config.yaml
num_hidden_layers: 15
hidden_size: 192
num_attention_heads: 2
num_key_value_heads: 1
head_dim: 96
intermediate_size: 512
vocab_size: 1024
hidden_act: "swiglu"
norm: "rmsnorm"
norm_place: "pre"
norm_eps: 1e-05
positions: "rope"
rope_theta: 10000.0
rope_fraction: 1.0
qk_norm: false
attn_scale: 0.102
bias: "none"
tie_word_embeddings: false
parallel_block: false
init: "normal"
init_std_qkv: 0.0405
init_std_o: 0.0503
init_std_up: 0.058
init_std_down: 0.058
optimizer: "muon_hyperball"
learning_rate: 0.00562
beta1: 0.95
weight_decay: 0.0
lr_head: 0.00435
max_grad_norm: 0.5
warmup_steps: 200
schedule: "wsd"
decay_fraction: 1.0
decay_shape: "linear"
final_lr_fraction: 0.0
batch_tokens: [16384, 32768, 65536]
max_seq_len: 1024
doc_mask: true
train_tokens: 250100000
max_steps: 6901
dataset: "wikipedia_en"
Each number is 500 + 40 x the weight over the matrix's rms, rounded and kept within 0 to 999. Layers, rows and columns count from 0. Numbers have three digits each.

# layer 7 MLP up, 512x192, rms 0.0581, rows 256-327, columns 128-191
474500496480526457536435427479506537484536460478474488542496473479508576515454616527534510514544522599491478460502559497560464454427504508517532489510533513449502522493510514420536456534502486
531542453454566541466504496562527490554470465457552477542575441484500534466465539557490535502462508503498536488459480518510494459532531521496523515431503569479488481485505520448500545522447501
572540430513554502507477520462510536505494523459481473448491509551514514576552526448518521520495514483490477526506515467458476506501469445467538485536484503489439539476579503564538522551522456
533524502605433484464473525533473495577516422507555513530580520544477482424529481502524554473582413442473513484468478494467440478467443437505528497387537454470570560497480495535476413458535506
512560417438508569452477506454449473464512528513479529438471472512558513533396438511534495482485404500465497492479506512443507443560475472471529513525499436553477436498506521513519457468493536
454549475461503487519545463486542472505439487523534490485484531558514498533530517461470585548580587445467515519543491488532509567477493551417476478512517516445482511471492532431470502453531570
482531484482527532543406478527497585478428536506422548509539419604483544554509544436496505503515499467420536494478520529548496529456455479466583545553597521553430509547485581491511452579554489
552521485485515484495499477514485501471479507545449485479501473501508550434476473489505544515561461491464540515512456421436509483568473518527444453544477447521497480549613521514531463493492502
516512492409462476476481578552497565437414464565468473535490421494499541518506501503442476547494535481483519507463489495531446520518475528540512501492498516486505524473576540502519471450493545
555479503481464413471532484492542441547535532519505509441484580475521496477567525490466518443473473486534501506560460557464546474529509553536551478515488519509539540494475562473517554524483512
471506568569478487476502504575513556470556495484573542491505462516533476525531423523569529466528537445524506507481453516541527468532488531469567501459590532564499525564503492526520470525559503
528527513506446495461532513537468423466412462497525517486519474499496520518532509488501475496579549487490481464512471488534538543576555468435533421442488476443550489579532441567474430502448497
545498422542443448464567536460492457464504550520509517526507507578499470480518498507472469520476499483489483485475470467545517445542506602414495549512536501515462507503519494484451513436535536
505525515515522532520535513531529518498534484495511461451448494471510488497476516455509526457519452491518535430557528485516514548498509563468440481555503482553456519476517572466484487534565531
501545487484513514567517489491491450515549562526454563431550493503550445496520426524539557471408484540512505479526470516464550416453415558517446468451511446432495493508516461514507455440496550
535479545525460532504493464509546483427463536504471458445407466496499451558476479471538526514548431568498525530521402482461610469427488437480500478501527455537560503520455550470550474442503504
498476454474459545445411575487575498440479514603574523540464581531529500432534543502492515509534453512582484586527546550587531500522463520528517491466499444501478507448494504535430501489465514
510531587528491466466463492427527505410455481528505541548517505467528507452486486553486531520493503530526458527468459536501493474480513504476472557453565521477466528590494489385546501497472509
541450527548501469564549551483428457573471496479510542482622507516514561502546510497498472474511470504493418405433461448496482401493521465521406461510482572539471496478478538544512524524408497
496468486511471481549575472548500511469449509498551501496495495542433529588442530520547495434524475548539448552500550513537527566515505505522498481529525516379485496418546444524534560535529523
546488527467504559464497543523447417531441546485538495519541544466438560443490473510472526561425529503609512493561446434498438475485572461459504508497530460509504520473488411499536527599487524
516487534444512546460402488550551524441504476480548491541500496468504464553503485528470495542511474504527587532518563467502438481477402499507506505457491434483517517483447447449499535521455533
499539507514498513478532507499502464515447485455527528505488471522551511547515473495476510469550508386510498462450546483457482499545551474472570522502445563490454491533566439572492439548496440
515512426539526474489463514471591491517478507502568466518514506410504458564513541539461431486516508543526505561452495525528519409554478577501532486495480447569511485369571534497519513498540510
469547532484499467532460394510496499466455458434571513438416528502433486459503489462529418532545500492496508471540534556530513525517437551455514552523566608436520502525420439455529563494512537
465520486497490530524496459437456481463508460554535492521468456496535431488466442450549526472434505569520504449465534565441385513536444518512538527455492525532471540513569469516506472419491430
436576509526512516468582467525468486424536468494457490476467509531486449530575536570454472453536500535520487497471505601483590474495484445427510530537559486489472521461522566512566505541489518
445479425478516573458486508523575522551520514558532430551475496487451476483518424523538434458512480512522476511534442504557563529455438519560459527515480462530533488452506476532483412507445484
484492478413534466489481537452492525442482520525531507516514571507474474534488526516433516512435501499565524515485575520452518520546503470541527514505509579484485459543563535517436487476478508
547511494520509512523479495450477566484498481507533485467492432537487492511478542534572452434527498485524508535476467490445543501545547531522544472497504550492510532453492470523416491468425488
473495500509472466518518495515537489537526542423498516439519538489527431460466567482441483515514441537442550443462508466463508472513555453531530515409535569478473491501488467493592520527550555
494517467546537598502434528465496467522551493495491486478527622531449531438498530450487563530556485487457509470461489493395475614546593532466509506473524573530507498508531436469530498528559569
482475451538496472498531504408458469527512500456522437442505484568448487578467505566500423459488534517471489523491454462427536462434529453506496573519471462390577501495513519458481448509419544
482482563541489493504390367447477516558536503446534473440493455469490491506491534464466521498478512401512475523527493541498478511472533416555498467580641534499507496473534516548447565516473545
479526552475459543430443519549587459400557508517462534506447526484439460474461511442504566541480538476489553555570480476441391469494507467506395467545518506488495505529531429582453545505522579
553453490527423507489435429563502453521588504523451516555447544530527471513525548486509539506462644528523498511544457571464546468470540497532512450506507450561499445469397526621411466476448505
574507495460449513462501532524500471523550582540546491451424466469466453501440484519526472498566493512488524555506531437517496509518522521531523476462535498489510520501533492506454482428476585
464573440473502448496562519494446525513418459492558445555394454501413526465495471542508492550428404504555521453511445472560541515585470536496553470549522463520508546566482477511503491509487515
468463487448564486475475526551471468477531464514505503472463582487588503500447556550562544512451520493395527472518496558429479549506482484473506450390564401492524508452574495536454551471481478
448548568430507461514551479466448483453512510501489528500487566494528465579468437518528588426478458525559481544456437466549463449445496496455540538456514438514520531494437528536488499562473518
421491438510466519520427525505531418442514525447469503451502552549511513496511487431509531449484466469484512472546450455505395483549531525449438565453526462556439555495551521515520376495460533
526397474492478556541535422561586543525506469446505470515512545512509512561474587537490502571471462522511590500516504493422514496516491490539520494507507577499586401461500464477524525454601456
477418489398541530492505538546423442502524464520474540470506475477480516535434560547512557505519491471505424496475467526543449501490430515564506509462451539458484543477501462461446457509477488
474520464485474499499495450480496464579581552512568495412440557423489392508540354478494473468509529562477445490481519517533479514502518479510546485577456501563521515503505402536471528530516532
547523471447499505483519471483483526507495522513465511452548507474528467488614567522489487526505542507527506489473531544476493497563453491445484516575478486544519467485473513499525476486564573
502466503523488568457484490484494397553467566432613536535451470511511501455637449548493496477472453526456503427467473557490478482531527484508532543515486498451520496494492510468508585564524457
492494515514538477457557520542538497495517524466438434448560519506493497431490497438496490479442475549450532531485417522520502524531546495476487477543530476513456494532491480518474534527441447
446486519500552521504525450488552541497441508564499489464525526570566475492507495515465491544497537424527480499512457488515477510503450473507540505507507479462441533605455508558467414503443533
433556444528495449451543550510559506437496504477495524516540466518537454524483485498514528554543498463474511473401482486501478474456431511497405462469553554514541508492422477441443530477465485
604441541470460497381442507477513510554568490507480510444468538499537478510535481488476447495564510492511589454540498493455499514471540459409451467494450495525475419448581459548474502483497515
449490457523499496516481550540487478473501546491482504490566473496555577474481466494460444533465557436534526524464446504521462539515480469502546480475489467518546495495507494494520465439530518
496391530471569493465460512543460541559582542463530461536424503457479505472537423510516456461426515484454437474539489436535444530509494578481483473508481512536503488485527512522572457517461591
434545540414482506499502508585556566493505596566467501472509553489500517537536513470499538548530433513481511471493526476520518523503472490489459453455475505449493485448584532452493448491502479
448533478462480542536463493542502523525520477506517503554450465565506493516517506541503517481515524534496506489430493562510519520513527569492510496481499505546500458530458541486442424457475518
573508528434537408481483489467564567514475521539552516558461466504497569521465522441539454564485486553558544527453487480541493516528548495527505481446465531443529391522487479542546544529524485
386450539505492476542487555426541504531516485441501524572463479471477436625518491435457453552472612443474491502523603452532569531537555498500455530527493522484464564413493517517536467570525494
514484530538581452435566470378534468518478519496538491455538481549485465475453382482460531520527491522551511471449509414513534524480515522583456473451466457567503494573532553497519493485497491
513509541495490477530440516491504544482568479484508468508511583530524480530525584529514496468494522507497428530473449530475571562462467439526463495458558535538526475589480454472484461509497447
477516445501556524474488464438563478501540498425528500484501541467496502454494408486477529465460510531591489518531433504490527629502515441510512438589449524520548469462499455466546581527439522
462429541493522446502434538409596464503549546486495462556501543533515464516545498490498533468505482538502565557521521497442536508514506487493553503486476405481443494535508501570498494513560505
475526477489565544532494474446535487452443497549495512529402441506486489546472493503494485553399514557433473533563510508587507438590549551539473472426517382532552550522538473449476467451535435
524478508496521527550517469469498429478494485503554492512473568534523501528548515498525456466524463495550507444470512519431491491477440474512523535526551466521474474500462505409513492441456530
520485569578513443476472498545453521468536472484553476511492537518506534503455494464431564466541546488487549504447507565461495518593464473491411508490513554556587540509479467461530455444528491
514454543564499451471487480417528482497546522545554468470466442504532449509497507501530445443511524459486544532505497504435501497488469478438543523531462488485523469571552475488497453556531516
523463469511559562538546541446491514452518467482521472491477429565424514558540533466538442529451494512522464469467522562538506496444521458428507455513456542490482473481510471500587493504474486
452545534448516469412531501492474458511508521483518534471509520455480544520515481528472472497535470567513529519501531544494436480569463495430512523491460482539454564494497456535466481453521589
513511531535551497530520446463471508532532488467508603500502484513553471487493524498487537439533473461523502409532440533490521515493500554498472526573454522552566555499481536600527582528507568
457490483498528485571512490517428502493511487482515573466528471535509505466531461559541528520545603480538475477561457452530492569516484574504510546527575437475505467465517460524540489516500522
470432516520537530523602483520526528535524470479475539491526444515615393463528514513525450502472519465541492451525475451536390489513526498506538559528494468481508455552514486532486464496492487
498481584528518534513505453534491462452469504527464461545569460494518484550517567444492523476426496479542502479508539441496460589458547517482500502515494503500517501523498450525525472603458470
467473497518536513482528487502478543459553471539525549496556472540493548495463470390563518525492540527482497416442474515518498547551527525551504481580534405460474450521518502432493589521548527
470516470560508481545430531490531524501507538485521472524453480535473494437509522465564448533520499452484589541441472451461529487500492488595471503495489505488481527474548461588539507499535438
# layer 7 MLP down (transposed), 512x192, rms 0.0581, rows 256-326, columns 128-191
547516508578362502470505463506457448485551482538587562518498548493511509539504551431581465502449509472492508526532514507507518471564515537512546550464516473503485525507489535444480559545496566
460500499530501472472462462452446479473471530547450600469520451491463520537444558531492463541562500524492474443532499463542441478525516503515580541482496487545564487525499494491468493413482446
450485516458484459477448527499465506498474532483457539436535500490527479475547543442556491506436571519504547474518483530532444539518568436429536481500530487480440535526524544506476451492487487
439554519615502493539476495568536373561597484522543462536573500409447463481552492512566484551480526499504546487496527472520534491358489447504481536504559439459510494582479433537431401414470515
479511544552568516576487483496533455488482499518556598543519555471455481421593509604518499497441504502512523517460459493520422534466446533526492516532524510550446487506497545483511516567406511
503522448567508546499491553430541531451557507415567494535439603539425531475454479463504546469519534542465484570468491479510496489456506511485529449521506474543520471513531567558527533495515526
404526542517546520491519599488542431534551495484501524515490574479453599469532571496511497444467475496521468487502495472528451472473502511527516416438495546546515506521494520474501481501473535
388476479426456486452450477552456557428470497529504504500529489506511449519545528563474549469507480455457511516482531562591491485499412611487499448483493596519510518487480535482465546454515539
457454458523549410538503483466482403443539496513511496485448458469532517451479517441571525488486497505484505469505562512463491476508568536469482487453491523589522535484514464520532526515479542
430511508481525488531505551500530537450409486533518513498484484537582537482503485508460525416493520463530556524484513516576476527463444509555483505536455483561532505482506512536486461527489483
485508433489545535520528463488469501528404495513491440492541486428415484475518485470561534509549522500520495476482498517501496475520486473500446509523543509463488450473436483476434521497492485
491520419483541450570477498485490531471502567473453493526526499546485482531462471523548485509489479525502553537511472503475479470473529497555445476603482536587479547477488540488469544506566516
545564454440472553507494485497495482577446464467560546514520515542489495527552531554455512450489469502509485485542454528437564515486481471486489532471470562488456542537468444469492498515524491
510515561488461476608498497499494550497500485416511453505441563559535538519498513501500469481412564433485520511499579464470508484491525528491532493540458510495491507487568460442512438520523495
478537505511480514467540454471516560519521532519504497447501525440548465523461508493536415450468494477470434419572467528482566508533532512500454560485435606501553493499469427474555459478465492
513457463534495445438524510540499473515507507539496486498444580499520511565456492554520551548511446487460510466477452475448504576554470459469500583562418487490497597462489533506436474450482474
407549494504510444524520446505467551501536544495474455407499450444502488568511474506469513484473539492429453493517469455441486490552568470482541524414505557519540530517503478460543506481456488
439436527421541536484502447506437583523563541454447521458524533502534512556488446507535479457422479436516522565518490485537467571517467564482531532471511501491519502448480501618495564567514560
494515510490444497544478542475489498539506513429492476496496459532514467482526541480567503574466562506521496466446520527507451508502410556506466487520520475524516533500424533539496418524511462
448527501590531501500519440424457478533576447452478451472486548519508470508496484549541547447508540587538531491369467454494494529530456452460508534478482498458444496483542546545496422446546575
444466415521434460503537433454434480469385506528529468555458480438493509519503567575513468482556514519529487452517496458522518483548575528542518467464547505553505511477489415537509466496481518
566478529480522478403547442493540473504575533469516575512512515531497523480527464473448548558456466463485508528471484443443469492429481523534489445588472514468513525397564550535462480539463473
506587526501545516458490515587464490507552483544510490561496534501507449497497563521501534528446483548510452498502509503533535470486470502489492434443495532485477559459483523469559523521551573
427561504500515538513473510512536463502612475437509471554460469473543454482523520422442529476420473510487514584465490561422431551505496472562551500462500482503524520455502502505542484520495478
492454555533448490481453558430562406462543525494566550500550427484458445468516546512412429500488464509449526434494494481595434473523483522491495499498517474546545439496526534481504529450490513
511522525549573470549558463510498419495572534480521534540629498519449560499528492469548547493477532514535467545505481486573526514458508491476493508496467477469493492492519532506485526534558491
469483488489549510493541536548496467506562498468513483535505503566532608494517472515431417528498545499543486451495520545534520533468438577496469510440513492447465481534503536506558515526531473
505543564548524453524577522482434445499464535471510504447560538500517550499490528492513526522511485538470549473463543531523515476479453504487439560480491529429513515610452458479565484474551527
508521457513477529569457514481519476575505477442476536438559459449486460488521433531476545492563510510533485520472557485503488468408437476456516444393448468610522476492418416526587490476447495
597483548479433492500466526555505579464495475539495578510475533545545552448498539446454475504498535531499529440505514572513474465482558480493481515498528466475555515491494454543544454561458485
493521534476488561483590489505544531590439515482545504506499474484483426522484594515560528495503484472509420513491502502463549547422500446505438510500421584505442457429467492489506440532517514
436454512486583453482480575509418500478453488464570439546468524537447537522474520502482510533524420514508501567485464539496509514555510525491437534492467505479470584569564483537498519520557502
404480533503493477403488457504450443484462507532559555530479463499467543452534462482515496460539532498510513504534471495488465506529551452512444479441570476443484536563528545566488423467498529
520514521497443542431484445502472467525534481491537431449511540504532435470539524486454498598495442465562420478487438556541493477494457481501422479554546518511543495494562502530455416450506459
435513557472546490485496477488471425407456489467477510507527484493508570403462532471541600463499457527511459510471556457453433446458480533521484522516508432557498486598523523516441413543465529
539501479497533462545476517506450463523520552500548450507459585573510550522478455457485579428442630519573444449528421521497567477470471511571488571529450441452490554422459496500454422508415473
529525454509521510504486482492440513404516479484467529539597506549513558505553492464524532513444530465449438448446480554468505556578488551455501487566494519578480543529529489561521503467484456
556463498471483555482492496538496528595466467485407454502469539506507484515527497506434467571469433483480443483474467478534455580482524484461412503598568473476495459496487569505452550459473548
474516445555521495444510473445530525497547447471522530495562441540458467444508530478432560444459454511532491508533485542506544434534479553571525538515422548496488500515500478483448466524465535
562451526531466516593517519530548468526528469553500515444474548522538546488540544395511552493460499537446465498428528508461514525494545520467532508520457539440471603587500516522518525558575544
477513519558463525493555546541536501565412507456469528455553549476506488554493453538541569431501460434479539561524461504511578535522438494449502510472506478553513541480476518572458514472477514
607535453438443523541477451517450589475486494479551464510515468504560504489491525504475484495518505532541460538515458572472500600473515437452520499470514549506523502495483425494481469482444433
453437548462521531464437516484434537492507476448430548500504468510429500441490584519472514472535443522520580491521438563561527495518493516464494561489515422460559504556506464520544477467497510
598544528482492541478551469474570460589540457571475506548419579457494580507577512507485453531548499473521509472502554497517460521491491560536489472493595464475519492476517445527558455525458542
547502511511545505563476510466595441496535522422524441587485578425471436518478498492444465445451506502496468446484541472450477511483537508479485483472501508521510565496522481493464469509499459
408523468487522529480567454469547522518486412580527495594511479518533460569505431509545565531518501470467425466504470557510493590484471513452461503540501501577513573483541506497476511510472520
490552505423551615548572504525532555580515467441498456471485529548447576455511488444511478472421486512490502502500429572498418446524441540451528451513509504500508439518451445507458539457510486
550484428454513558516542547504536530499534559521525428518467464520472511436540470468515465562459490481510447526498506472474515471480504561449492499490536513499451508494505535510478497497495524
463490454493500462453523439459503516486489588453516547621487513554489514485580520556449471502520524439473473517547503550475536508466565425501448605541570511523542511550444565501465541455487511
562473530483542500498435489578519452482478439507518426503519487515493456554460538476419486538467482476482555517469581525534489556485504495458418431515505499486500494403494527460517564450514444
505482518450598507532433552505462520473569490520546442548543437558550517478473525547430493573454486557440541557439547536462547528511490510548564434517512447544497448507495538483498533533467581
555510494528504563394574450520452494423539506507491527460549438560484482504513534498413504477502536520492513512450500503513561471477498475525454505457539497456474475497493488519461462466560473
516564460470523613544563557533428552479491523498488444511488467537469549562485520512509515564509501442456493471467467550449417510526494430406541505472487530471491524461485524521447466540564431
539434499492411526505507504482457509482539542493569434444524515472440498459518509460547503500537497489463533547500539458498419538472474481477503543603504433532489483477476456510538585544476495
456453501482547481456494481422501534491396480517543511526434514470552502467525485506507508524478563452511527578460514475499541464450424506545511462503522571589436502438507498531501556516523425
568447489485549508513515460520591470482346470531503464534508478377511486513478488484541487572455461502484483497456539529485542613502517471456463499465534532507603490397484542477518567503545457
512520499517600525448462453477484561507466434567494518518512472546514480472500413458552583542460498525465504517412483533439425530449493585559475470482527512478560527533434507546515497508500517
567531490464486527546421530489487543445547533522436534564471402508542482519510495551494456509502500525491466472481553475400545535479563448512541490507556515483508550585459559516543495508453456
537522497447443526475572519507526499522463469515526441480430454541510535551385526539483431443425475444503538510463543456399459457503451472482561506530527524457491468473392519394443449497536476
418561487550537466526497454545498558519527445432494446491487589470455536514432492452513540496502578448508471502538486464529474464451454508448404494499466578510504471509450485450479530502449525
532413449527507532493528494553590425557490473482513498521406498480472504462538478511539523520545561476521486507513485470542511499496554490530515535587462503496499475491533540487489510542501531
451436397472386509520475502455510493450493537518574504456458514546561516480488560484489465460522537495572531530526561454411526415487549471556436534525525506470477555475499446508445429462435515
486526544421465494534530525503538558523532484441491490520538527451522453475482522495559505467438426567456507508493542555510500476476416416571443505570441524612483463509499514469488503499446497
557505506450480516540482446486450485388556558510481518464455558532543545490458524440581482434565525483453463477536488565518509504523492523468517513488519538487492501473559504597469475500469499
530551482481520552454513467502427489475548447457480499460469504490465526579556424491525546561520508564474470420461554492503462516479481492409467459452497563513481468525432441514588471410508454
475440556474476517433479486504509449524443464600638553578578538476483470481454536497446485451476443500493471559447554570534521476471468479487476504520412524513467511577535549513479442393495506
516458490446550419551404470509488490576545502486464510564530473549539494462487487434474465545570593603486463544521547435459512485451548467537527596457519512498489484452544603466491516470506503
447546484519508436472519541478578468547473498494437550514508472469429460475499480416484497497562477527482496522492507528547516476548534535528453403504477581456496533521464463524526500459499513
532434523544531546531527585477495573494457542550473525479504471492544479511527497562480546505468533419490544469455553530498531517445560503549484525492564443512502539487533508569566544493480445
562519511514482513582464562515463475517564550540525509471479517471479479499464490517563463589568531509483502524489468514444504477548476509490465494518430519474518545526489513517491517495514454
524556525546502498499477524577464490513422506474502528516500432516496586475522506483488513518405535522511502461466525526482537523492544555536478504465569488478478484510419577466546521517563545
# layer 7 MLP gate, 512x192, rms 0.0582, rows 257-327, columns 128-191
446546500537490520460420447464563534518509499555477466510529494576518504508480515503495538550568513479421559483540466539517530497467499544489558445508518523436497558475488466503431416488527490
499452526494414515538514486531486497527560501496566507536476538434472531521533446511422503524526504511481518470490422515469516472409448502466447442500459481575527437474470528519552562453493462
505483471483481537485546514426588458502475552523512469538441539449467537517427523517461447504503512572403535530548479462522612525453452495470415500526449605432518566457501485526535533464475437
511498503524546461524521427477521499452538453543533482473564576526486587483515580484489495532497481453495532505509454573493432496479517492545433523481485428459496452505480465477577517480568489
451501502581424537476497481487528559585584440478449483498520514468516497489537461524471463461511491571602531557477505462434514446499461449525561496537483439469535508490505515509488554498502469
493538460459515479529483498489466504409540441524492458458501528390524358515424508507483501520474544511549491539585467528473503536477492487519535607516495452505478443515513481532493499513526517
409523493495404536467526522498484418466486512557473492507555461505495502531522536565495543521504423540507438474479528431520527559418476491531524474487495499498577504462541503475453487480494533
489495501569515577590478521374498445455520553476505516478451506475467451481532499426517463501445527557541538477559446471510456484455489525579538509470484496440508543492486558535423555523486485
583457519457463438546515518462540452529516508542552473501503553486551492472499501476515420557512502520455539457553540528467536518543475555452513499567494498446492453588449493459478536502512463
490531371494553512551523531406484470503530573429500486507394463515464503528471530545438479469504461518496495566502489555515570456452513469428489430550467547483488525471531523536462522401512522
583548565456478537494455464482453547550537534454513491517485452536440522559488489507473492477472504430491497534403521457518505479447467532409550453457472482486492463496608499452584436475527511
519518516467507508538521496516467476483515556489471538498506527499498509549557585469505473482523521584503525512520517497390556508489487473562525488494534489545541538472486468451562516597558536
441480591502476453585493489513500532538507451384479477529475505520506562514488495545486490530377585448451472508462588471528481476495462510557495518499447520450496510474507471424498439519491478
496563559490526505513421462444522469478490515542490528437451457487427580419478529467450534537477569512504623460519468545570565432379476482445551554571481490551510523513477475485431546474586557
535432534516461459437482594458465454523439501520413446504542520436500523535415461547427509464509466527476457474464556536493449408460550509498533532461490511455506484477459523536523570453539472
465472548504477459525517544469481454488482540489388488478444416488453507431428500465509496464459557504427511503453513452446549548507502426527465510519447481460548517555449432517544459506464522
549425514474397549535471513525486565502525525512527476451505511541524426492490521530468477566478458441504494514513435410435493500533537534453494586455446492511531471498511511560449544472511512
506484560558528514526465510505513453494506512548519489501440533523466478493503534473544552432454456502417495462457525500490463466510441445518470519496483512476476483521539508495500525512500491
461527520488452472532512502523597501553484540539579558544495407487533504513478504492547518516490505427447531533570580546504574501471527531565505536431561510495470568468516436493503583560501462
508500557500441478525472523509455568515417509530450514515510557479468569419516450495526509441433501525586616477540474480539543530553523547425513528535532497477458496473496471431542496472507413
485434461497484494516549513528435457559519500437488549516504496487508505475518509537544570554490481498504482506496430492436522435463499527472485495554512461457513563497441541557506453480497520
491492470507520527467542472498503445499514534531539500516494509460541576515507540559504505479510467447490472450527488482508541471452472504450521470572484535460507541548517390486474480491502529
533535484609546477423481510543479480533500480433521560528521450530528463458498443524470468480477501457432548490485569551474442494466447480506460451498483460523543518511535552554511588509526431
503612490472474509478482528596509525543465471550495450554446504448497449486495528469459508481484484461530507476465499513490508527442456495519474498567489521440492471507523489524471506474472543
475551511553526564515595473521399528470451507536508518562464472569462503524495558493479487496491494495531481454512564492424492470447520483513516562444559442469465573441516464460558502426501468
559531521474490518505470411489548523477441518486463494521513495458534427515467569529515515549560454507476494536477541528460555461442486494494506435480529521490484565535455473514420507528475492
420445503493532565496526484478453511410510498451444526496482458543470406511520511548480430503462558598520508499473458505497523455492492450511492538475515501445481602532536462537571475468472486
502488518534564550391488447533493526435514398476492501555485512509466459582514537436507542518453491446460585497584489529464461504519471543474480491530523566470486491471519547500490525574556506
468536518451522510493433551491544477482484441526487482472512563499511536470445513543430535486567515480580543506481452559549449506515565458538500441420531427530470486523506490486500560544429447
532478518462463476480536530515527495532544523537436453470536486468456480480510497563497442564528353531483502434557461513507453468514557513530574512468518466480480468566558555574486529483542486
516455502416595443496460500547497485460435476548606462509495451509443528493516485490482453529470504531532567569544533431522471488502419480530473526498483409518471556538517549466503511561475492
530457474527515522429520498448551526493504428505477463541534517536443507520492463469562450489559501542534546532469541466499512510503566448429461541572466536536550559464520496584502525482445541
491505483490550501560465527470499469530552527533413539522506486489429446444494501530495461464487542570509562537456550522511504513580517491557474405491464542441512532437432504531491514544481503
439588444543517571479479463435557433527516429538493518517540559414515493517560513491540525540528413420505568495451491404439454495504467524583497526553482448482461489519537594472449453568473484
484538507570511437393498516451450507494502507443531564581509529513514434506418504519487426544435474502500536537550543462499505566562481498533493465502518479569444484478516496502507531529545475
527478476534494594456513529523518521551490485528551470605498540524566524455497527459462486488442558515499571519466491472499448507518478486453504403481481519533440404439501551573556478476456453
471592489593519570500534535477513500466406420497468490532598502554500532468492530531534426430471492458564524473505528502503562503520486481505501540548457542533463522529550502471569441571516538
514550492532541475522497484477548491511549446484476507498471506548474479514509509465371439427474472541520465518514640485525467469551460476596492457518442501505548477489447500525463510421467504
492508472475514505514488493445432456521441504565510488609584502534473527463521481507517490459521484465552463444475509478500477491478497573455490532418545519470523515570435476568383484452475478
472450528486457534561465462557490525538484541468507530460416475515487495528483448514525411526503518506502488504518458452521528483520449496416515501471476524529530494419500553516465582520478503
473474542430527554525554514519549434521508549536417532529494486450557467546489551561508536546545526502532534500521519477491509591521481382577512491525538498491477417478562463426472505471509412
497525480518497574453459503470560478483580521553503515479530461519557556507510491514514454536477510461548500549435536466556485535545503442522491508481510514502507443475493447545472532493548526
562500558498477507473493534532511543439436563429553469544476562516486556465439501538521540486536501492506484468557495508466506500477455595556470573472533582474454474519510484446564504473491504
519470465527569517475467535498479467501526415484512516538489504506503418545534502524558493469428501511494471560547422522516475447492464566544488481573502592522547510493506474544500536504580519
483517554550499459504597567435524524549553409459503470542498538576518455523471455566543519532564494482420480493521519520515508598414426517462523510508530487535488566553530459516513518510526500
571469462556485561391452520482489496482483518529445498512514510481564457499485483497611478511546438540487489515471577476490536469462539528463447463517526502459475499489508548519523558504507485
511532549484461441520476456413453458503622500446522517452439455511466493472461571509505498563488565468505436474501487481506522489543506512424516459468458578449559533576502582500505404548483501
488484540554475515460548470501513521523577506465469483560435423540493403442529562556526470440501490493477512499533560507468409492523547500514519492478493490537529551448510484540434583547466462
459525501515459519539523442516470535544485450504478540516487580515486517528506543490522495483524546552483537403491512511495518448540473476442563449463532570494511508470428498517462549545520496
535386498535591524486465586500519523464470459543495521506528498577503533502451511493506503520402433532532480539477594582573553546530529477532412517467509527501513545520580510557544418488466534
518494441493533569481519537530535479513485525509508489560471475506455524481488506458529535470515511520528448491515507463545483420541518490473474560493524483520455564480477510562531561518531531
484474535517435553576476496499510546489511515505472509481497516502457475520472499470532515530517405474534443504490497473573564526524471608548532489555497459472483504546498503493540468509483438
488504527481515478551510523506470454478552441556565511514514476522513479540492462554517513539473475518511511399505509511485570517449510574499509482493444445507453488466518476465527469469486496
471453406527558557437547541480474453548450576465490530479437525502551469529517548482489526516567474448515446433484495474478503521582534530506542482535571549455513545538503480563536452480485493
534530508468497458459590578494503430487511507559533521478473534460490503478509488548490522441491526543498579494458487530453471521515526474455613438484474452488519466482504530435492531420499498
510522450543519529467438480559541630613529510463464498532486498491523476455501530525461484493468530508399457547479483512498522500508545500471488518547546552475519538498502472472441506506493473
446552487486510552458491434459564485484538445544461520434493487486499490508559539507494524516455466491517481473556539519520483442518461428543453486427474507550514521523557486518449522467511531
459551487531510611543531453466515534536499481495456510523518553556491508535466548506541470480534435496566535517503398558539543489486408461439508468529496504500546387458423500493445485532547525
448487521550553518517495526556559549567510464371483467478488594547456489533381490454475440509488567391522485533520488431585507474459468495514405478496450592531562459513526516473471560551481468
554540532497517445532592533568509448481553488513524485484591518512508468455539544521489570440475527507533473498483491502465451469493555462470546496517506586458502468513473582477513509487552486
542524567492521472503547503482502474489448511589457459549480566450450482416368526516482637498513447505432508511525475573516515476562560495508455504525450590496499522483427427505458527522508516
449521557442464520537486531499480435525520494514518501530484491459511480482492524468566521558468409473469521512522545526434501538508442520480520532523530436478528494400511492505462483580449401
462535493521506524470446525490431534562500447515466562580557544575481483489520488516443516585436438488514527492454459440476474443424524454509552515518515595519488509522547558513559443488480496
531441498552494488508470511479543534528497558454554431535511477488500453466466555504525462436532520444516514522502518430551553430491507525552543470520558421445509555521627491524536512579537463
503460467530503508451500501499561460476503534540505525537464522457532527475478550548520435471474473551457464490449509535481530507473533546436493446516547507500467495493563456497559526608502517
497504480486495517598489524446476536530544487530430519533499568500523480465463471422445516460493537500503448490441488525449481464477517467500550444528492540541429545431492474513506527496466466
473487535452489486493505494548448540537513466488530421484541493515437469548538471475458539483550536516496548543488523539487447543502502495512552505501546489466529636557469487524498542458502459
538488497549533524478497551434568529480525531526511495490519499465377446468449515535435521509451489508408538428489529436489573522527460466518508461501501574513541500507509525489483528444512494
434535437512556518509540502520544397475459469482513462530537528538495478421532448458610541434457521492558463554505483440551580518460453515461503552519542454527500475487428508463502479499491548
445456539497489528550463488467485472480498482470495543500514503552518513480501532495520492465582510466465498503480466515526582434513504499473545473514456417507501528500472490482497551443511522
553508488474496560486597525517488382477457447493509517479520521459436423509470431489525499440550476473493533551467578554585496470550499501467537477526523515553603536467535542500543452438501485